config.toml
n_layer = 16
n_head = 6
head_dim = 32
vocab_size = 1666
activation = "swiglu"
positions = "rope"
rope_fraction = 1.0
attn_scale = 0.177
parallel_block = false
init = "normal"
warmup_steps = 200
seq_len = 1024
train_tokens = 220300000
Each number is 200 + 20 x the weight over its row's rms, rounded and kept within 0 to 999. Layers, rows and columns count from 0. The size before them is the row's rms in percent of the matrix's.

# layer 9 attention output, 192x192, rms 0.409, rows 0-33, columns 0-95
110,196,192,198,227,176,221,214,184,184,200,192,191,213,209,218,197,200,222,174,204,197,174,196,195,182,203,197,211,218,204,199,208,237,188,171,207,182,195,215,220,171,196,177,204,209,172,211,182,232,200,161,272,234,221,190,192,164,211,174,193,194,132,223,227,214,194,233,195,212,189,199,215,200,202,220,230,224,202,182,200,210,196,218,192,192,220,191,217,206,191,177,165,230,205,205,184
098,223,194,180,184,194,207,187,224,166,195,195,201,174,202,171,184,162,194,203,208,179,196,199,224,185,153,173,183,183,227,203,235,196,208,220,189,210,209,217,161,202,219,233,208,229,208,182,204,200,180,221,190,171,174,155,165,178,174,255,173,185,205,208,160,166,228,167,201,220,211,183,228,223,201,187,240,176,180,206,173,230,189,207,193,189,190,189,231,224,176,186,174,183,190,186,203
097,180,233,178,241,186,193,224,182,179,203,241,223,191,203,178,192,222,209,210,208,222,224,179,218,202,206,205,220,205,182,184,191,219,170,202,173,191,216,220,224,211,186,220,155,235,188,206,198,201,191,198,186,217,179,219,199,180,214,167,171,188,164,207,191,209,174,208,178,192,208,175,199,216,179,190,152,176,196,215,226,192,175,206,212,217,193,217,175,190,256,196,197,200,161,204,231
088,181,201,189,192,218,187,193,211,212,188,199,184,183,192,198,219,193,202,202,198,196,189,204,186,183,183,189,191,196,189,212,222,218,208,209,203,208,169,221,204,180,218,175,182,215,168,185,183,190,186,251,199,139,178,193,221,222,213,173,202,162,196,206,165,188,212,201,167,228,220,225,225,173,212,144,220,190,220,193,190,185,173,179,198,198,221,175,178,206,189,216,179,214,208,189,197
108,170,167,213,208,196,185,212,225,235,164,227,221,190,208,186,180,186,206,210,242,181,196,182,181,217,181,216,171,204,191,223,207,180,163,182,174,220,211,177,231,218,237,222,150,209,231,167,190,166,186,199,218,206,188,166,201,221,240,230,194,198,200,177,215,185,199,223,219,213,243,170,187,171,208,213,178,206,195,188,178,220,207,231,203,220,222,211,192,194,231,212,210,214,199,219,205
101,197,217,205,195,208,199,203,196,198,182,190,198,192,205,232,194,222,205,211,220,187,177,168,166,196,202,237,230,195,224,190,203,237,235,231,182,146,239,190,220,188,207,212,208,224,172,210,210,195,220,179,195,230,169,167,189,202,199,237,217,190,141,213,207,201,225,197,231,199,212,233,220,194,174,180,187,205,230,179,219,229,198,207,175,200,179,195,209,179,204,197,194,166,215,166,196
101,239,202,221,193,204,170,190,223,180,196,231,197,213,221,161,204,222,195,204,187,218,198,213,200,185,176,204,193,209,217,193,236,223,227,226,193,190,182,186,190,235,207,192,228,185,214,221,180,158,248,171,157,202,160,225,198,170,202,210,170,204,192,190,172,208,179,195,201,167,219,178,207,211,178,164,220,225,236,197,200,200,149,197,186,204,203,212,222,205,196,205,154,204,170,188,211
103,194,182,200,199,171,228,187,181,177,190,176,190,180,196,190,202,178,208,184,194,197,212,180,187,208,226,214,175,193,210,200,143,210,205,237,187,212,219,212,224,212,173,241,140,196,202,195,153,193,233,226,194,181,177,216,191,217,218,199,188,240,190,168,171,184,212,192,234,209,178,183,199,216,199,236,182,201,232,206,219,232,233,209,214,239,172,202,213,190,181,158,197,211,188,274,230
093,189,194,180,214,200,179,178,182,208,187,209,202,202,190,192,178,208,180,190,201,211,219,233,207,187,213,203,182,179,210,224,195,196,214,158,199,164,205,188,211,195,180,189,220,188,187,191,251,181,208,176,151,215,206,216,187,191,210,203,216,171,182,228,175,213,165,187,194,222,202,188,210,184,205,210,185,210,219,245,194,197,187,225,183,172,154,202,216,211,187,221,182,181,208,198,244
095,200,207,217,178,183,186,198,177,174,234,160,178,183,213,204,189,185,186,226,203,184,203,205,202,197,171,225,187,223,182,214,197,209,203,196,213,193,187,167,188,208,229,172,203,213,178,230,225,213,216,236,215,213,207,155,281,213,217,202,204,178,219,218,179,162,214,177,165,232,222,215,197,204,199,207,208,187,172,199,197,211,200,199,214,196,220,189,146,178,233,192,204,238,177,161,194
107,196,189,205,205,196,187,162,218,185,203,239,203,220,194,206,213,222,204,193,203,191,184,231,192,220,175,243,184,177,196,193,201,191,203,178,167,193,198,203,198,237,264,206,191,219,206,175,211,181,185,235,189,196,209,153,176,234,219,206,230,168,251,231,213,197,186,202,210,182,180,209,182,195,197,209,204,178,232,218,183,205,240,219,192,222,176,215,209,173,194,193,178,163,197,217,199
089,219,195,217,210,182,208,204,186,221,194,189,199,210,179,154,188,162,194,197,232,230,203,172,188,193,176,180,217,205,186,201,190,178,192,198,176,155,241,194,241,193,204,231,233,216,210,160,185,206,195,169,215,178,172,175,167,211,216,190,202,210,222,202,182,193,170,180,192,182,188,183,198,217,218,191,221,184,187,189,172,220,225,216,201,218,206,174,210,187,213,199,216,213,194,221,180
096,175,184,188,199,209,209,182,198,176,199,216,194,186,208,187,197,197,189,219,220,242,208,203,188,194,247,235,172,201,173,179,171,205,160,204,222,230,208,182,202,183,184,161,239,179,234,232,193,210,186,222,212,217,199,190,215,183,186,220,217,231,211,178,220,248,189,215,241,202,207,186,184,262,210,178,208,222,209,197,261,203,237,204,189,214,186,180,195,207,184,164,189,189,210,186,205
105,223,188,215,204,195,212,186,197,182,229,178,178,205,218,203,183,220,192,204,164,230,202,214,191,207,190,186,179,205,217,213,182,167,173,223,159,211,184,200,229,220,184,220,167,167,216,190,238,181,230,194,169,184,178,235,205,201,202,203,219,201,220,191,182,160,199,195,217,204,207,211,190,176,179,222,203,193,184,195,213,216,200,210,236,176,209,192,177,219,172,239,186,168,200,187,237
101,214,216,182,183,227,200,189,217,198,227,198,210,180,204,205,204,235,186,206,185,186,176,152,168,197,185,191,201,209,203,245,205,193,190,178,220,180,207,216,204,220,219,221,185,233,171,198,192,197,155,209,250,201,173,191,176,178,203,201,179,179,199,195,177,188,180,233,174,224,232,203,213,189,189,215,195,213,195,189,224,211,199,178,226,205,243,219,211,187,187,256,231,210,231,187,175
105,195,188,179,200,181,182,187,171,174,193,212,234,245,210,218,167,197,205,195,212,219,180,194,205,210,204,190,216,208,191,196,210,219,235,172,211,178,188,168,208,173,212,214,195,195,215,221,190,184,213,176,182,244,213,143,226,198,239,280,189,194,174,247,232,170,189,192,194,195,199,195,225,223,205,182,213,203,212,210,212,195,188,220,208,178,193,233,194,205,212,195,196,174,187,183,194
106,227,201,215,153,214,202,207,214,192,202,219,180,207,205,189,184,197,201,185,206,207,207,212,202,171,221,200,225,153,196,162,194,199,199,189,238,196,192,193,208,228,247,192,188,194,200,202,172,234,175,223,216,193,248,224,190,207,175,155,213,208,193,198,201,171,184,199,251,184,205,216,173,225,200,216,232,193,225,199,243,198,207,197,200,208,171,209,233,192,219,213,154,230,179,215,206
104,224,206,197,185,174,169,190,169,215,212,200,204,201,213,190,180,193,189,202,202,180,201,210,211,230,202,205,197,194,184,177,161,244,172,207,194,213,184,230,225,217,203,233,219,211,203,200,210,234,192,212,230,210,183,183,221,211,228,235,176,196,215,230,216,200,192,195,238,197,207,204,184,230,175,195,201,217,169,176,182,207,203,200,196,202,167,208,212,217,173,167,207,193,190,186,220
095,209,200,184,206,178,184,195,215,191,218,222,205,205,172,189,200,187,218,194,185,195,220,207,217,229,181,233,189,200,210,180,202,196,208,181,188,224,203,195,183,192,179,209,217,219,218,193,199,163,182,255,182,219,195,186,204,205,203,236,214,173,228,228,199,194,223,197,227,217,216,204,166,227,181,195,194,199,180,214,206,203,196,187,194,211,184,218,227,187,206,159,212,225,189,225,238
094,171,202,234,177,193,199,195,214,201,210,199,186,207,229,221,175,179,222,201,203,175,224,218,206,169,180,174,200,199,190,198,204,185,218,219,174,172,196,238,214,210,180,206,233,169,215,222,204,237,183,169,189,202,159,216,163,165,198,180,215,194,189,192,172,228,193,176,214,209,189,171,189,245,207,218,173,174,168,236,239,177,200,207,213,173,175,182,194,239,201,216,200,198,185,216,221
095,193,232,205,194,220,204,218,194,181,194,202,209,184,193,223,172,205,208,211,221,170,217,171,185,236,172,232,191,195,191,164,177,195,231,217,219,179,197,166,196,218,183,219,162,227,184,226,208,191,210,171,194,200,222,172,183,231,151,211,204,231,222,201,189,201,192,215,234,180,207,202,198,203,213,177,216,210,213,177,175,200,184,193,185,228,153,193,232,196,197,159,235,212,198,187,187
100,177,230,176,247,208,191,215,200,211,210,208,253,227,165,200,188,202,206,182,198,197,154,223,213,198,190,191,176,212,234,199,196,222,187,158,146,223,234,214,169,187,221,180,189,235,205,214,195,194,219,187,199,198,209,148,200,169,178,191,202,188,230,196,245,210,178,208,202,207,255,174,212,195,199,231,188,197,188,175,225,212,205,164,203,203,200,202,193,198,208,209,220,207,160,201,182
103,185,192,216,236,183,212,187,201,206,166,211,204,197,225,209,193,180,202,215,206,216,155,207,204,208,199,202,173,200,206,205,189,239,239,231,211,225,224,196,220,214,189,217,223,186,207,176,191,179,209,156,180,196,186,231,208,210,208,223,162,198,195,257,171,216,206,185,183,201,211,167,204,177,204,212,182,222,205,210,197,196,187,218,211,199,221,225,215,207,184,196,204,214,185,223,215
104,220,175,206,218,199,189,231,212,201,192,196,207,230,214,201,213,181,192,191,197,193,226,230,204,181,206,214,179,186,215,167,211,259,229,191,191,145,219,199,225,205,194,216,212,238,171,226,189,181,195,192,189,218,206,155,175,209,221,203,215,199,176,238,193,167,212,160,180,203,201,180,175,228,187,218,192,189,200,164,211,202,206,237,205,213,172,198,194,176,231,212,222,237,178,212,189
091,218,197,196,207,188,200,200,219,199,186,199,187,222,221,183,193,170,190,184,188,191,199,177,202,203,179,209,193,191,203,183,181,192,197,226,214,240,173,137,156,172,163,191,193,200,193,187,252,222,211,176,219,181,194,224,213,222,206,183,181,186,210,197,166,178,172,206,208,232,197,228,187,225,185,170,220,217,188,191,218,193,229,192,188,195,215,161,181,219,201,181,181,221,172,210,190
105,195,209,185,212,202,175,194,217,189,162,195,198,197,222,200,204,199,174,203,176,224,195,173,171,196,226,191,189,210,199,178,190,219,209,204,201,254,168,193,202,205,201,216,201,179,238,210,189,151,230,246,153,216,185,200,189,227,212,226,213,211,199,231,189,156,187,220,187,188,198,170,177,181,210,234,167,216,191,202,200,211,246,197,240,231,231,235,196,186,228,184,174,195,226,207,187
098,202,200,175,195,191,210,169,198,214,200,212,228,210,196,199,179,164,211,213,195,201,185,240,239,192,185,152,200,179,206,214,198,207,173,237,203,177,223,178,203,149,205,152,242,201,192,164,245,230,193,198,192,181,171,199,177,219,231,193,190,212,245,196,202,223,220,202,208,192,209,223,217,231,180,166,191,212,221,201,208,195,195,182,194,193,196,168,168,175,208,185,206,201,217,208,216
103,225,200,215,192,211,224,224,179,170,211,207,178,208,164,209,184,233,193,221,183,208,194,205,196,194,202,198,218,194,189,183,201,216,166,190,194,246,201,211,166,187,173,187,214,204,178,243,207,173,193,264,181,197,164,177,230,125,190,196,152,199,180,186,221,169,182,206,221,171,188,193,210,193,183,238,191,209,187,216,231,197,213,209,226,182,198,210,186,229,191,205,212,204,205,227,184
103,208,199,193,226,200,211,183,195,193,218,209,232,220,184,199,199,205,193,188,195,219,196,203,201,194,213,217,209,221,220,214,170,218,158,189,203,186,212,222,209,229,214,200,175,240,185,274,196,207,178,211,182,209,261,179,164,186,154,203,223,158,158,215,191,203,184,207,206,213,211,179,181,232,197,203,200,168,171,201,197,213,222,185,208,221,180,190,195,238,187,199,191,185,188,190,190
099,221,212,204,218,205,203,189,185,192,219,244,199,196,201,213,195,225,172,190,184,210,163,190,243,190,193,223,233,182,184,182,199,209,189,198,224,180,208,198,232,209,249,199,205,175,221,205,186,190,218,225,245,227,198,214,210,174,202,211,161,236,218,199,197,205,160,197,193,201,167,178,185,216,194,228,215,244,195,183,218,170,199,192,222,198,232,212,200,191,230,183,197,217,216,192,200
113,238,179,223,199,164,192,190,215,249,187,217,205,204,188,174,194,198,209,206,218,205,230,214,238,200,198,204,186,209,229,185,216,212,169,158,207,248,175,230,222,184,190,154,188,216,230,169,181,202,227,226,225,157,171,209,237,228,233,194,232,227,182,196,212,161,204,169,213,191,194,153,184,202,206,196,231,197,213,195,210,202,185,200,193,204,171,188,184,179,201,213,187,189,197,190,165
091,223,178,196,183,192,202,187,166,206,198,210,215,166,238,241,231,239,199,190,190,183,188,184,194,197,193,179,201,197,197,200,197,195,218,197,245,179,158,194,212,219,252,201,187,207,222,195,228,215,195,210,214,185,228,172,213,206,221,226,242,210,237,194,176,186,183,222,203,211,174,234,186,191,204,227,171,210,182,158,234,203,209,191,214,179,220,213,173,194,207,248,197,176,200,171,214
095,209,210,209,219,187,197,213,168,199,223,199,202,214,229,199,179,228,182,172,159,201,187,197,190,186,195,209,220,187,213,186,229,201,143,182,201,194,252,199,211,205,199,191,189,166,204,221,199,204,211,196,185,229,185,213,206,170,174,219,180,193,226,204,202,205,170,222,160,217,240,214,229,173,189,222,209,191,160,207,211,204,209,183,198,169,230,180,223,208,203,139,159,182,206,212,217
099,159,192,209,210,180,194,183,224,165,197,204,180,169,177,211,167,185,200,202,198,220,205,190,198,213,207,200,218,191,183,217,214,207,211,199,244,213,214,202,199,198,200,197,220,192,227,183,198,189,199,183,241,183,206,173,207,144,248,181,194,187,173,196,205,204,222,167,257,202,227,180,160,242,199,171,203,218,216,171,203,203,189,244,191,225,141,186,143,205,224,178,204,180,176,199,233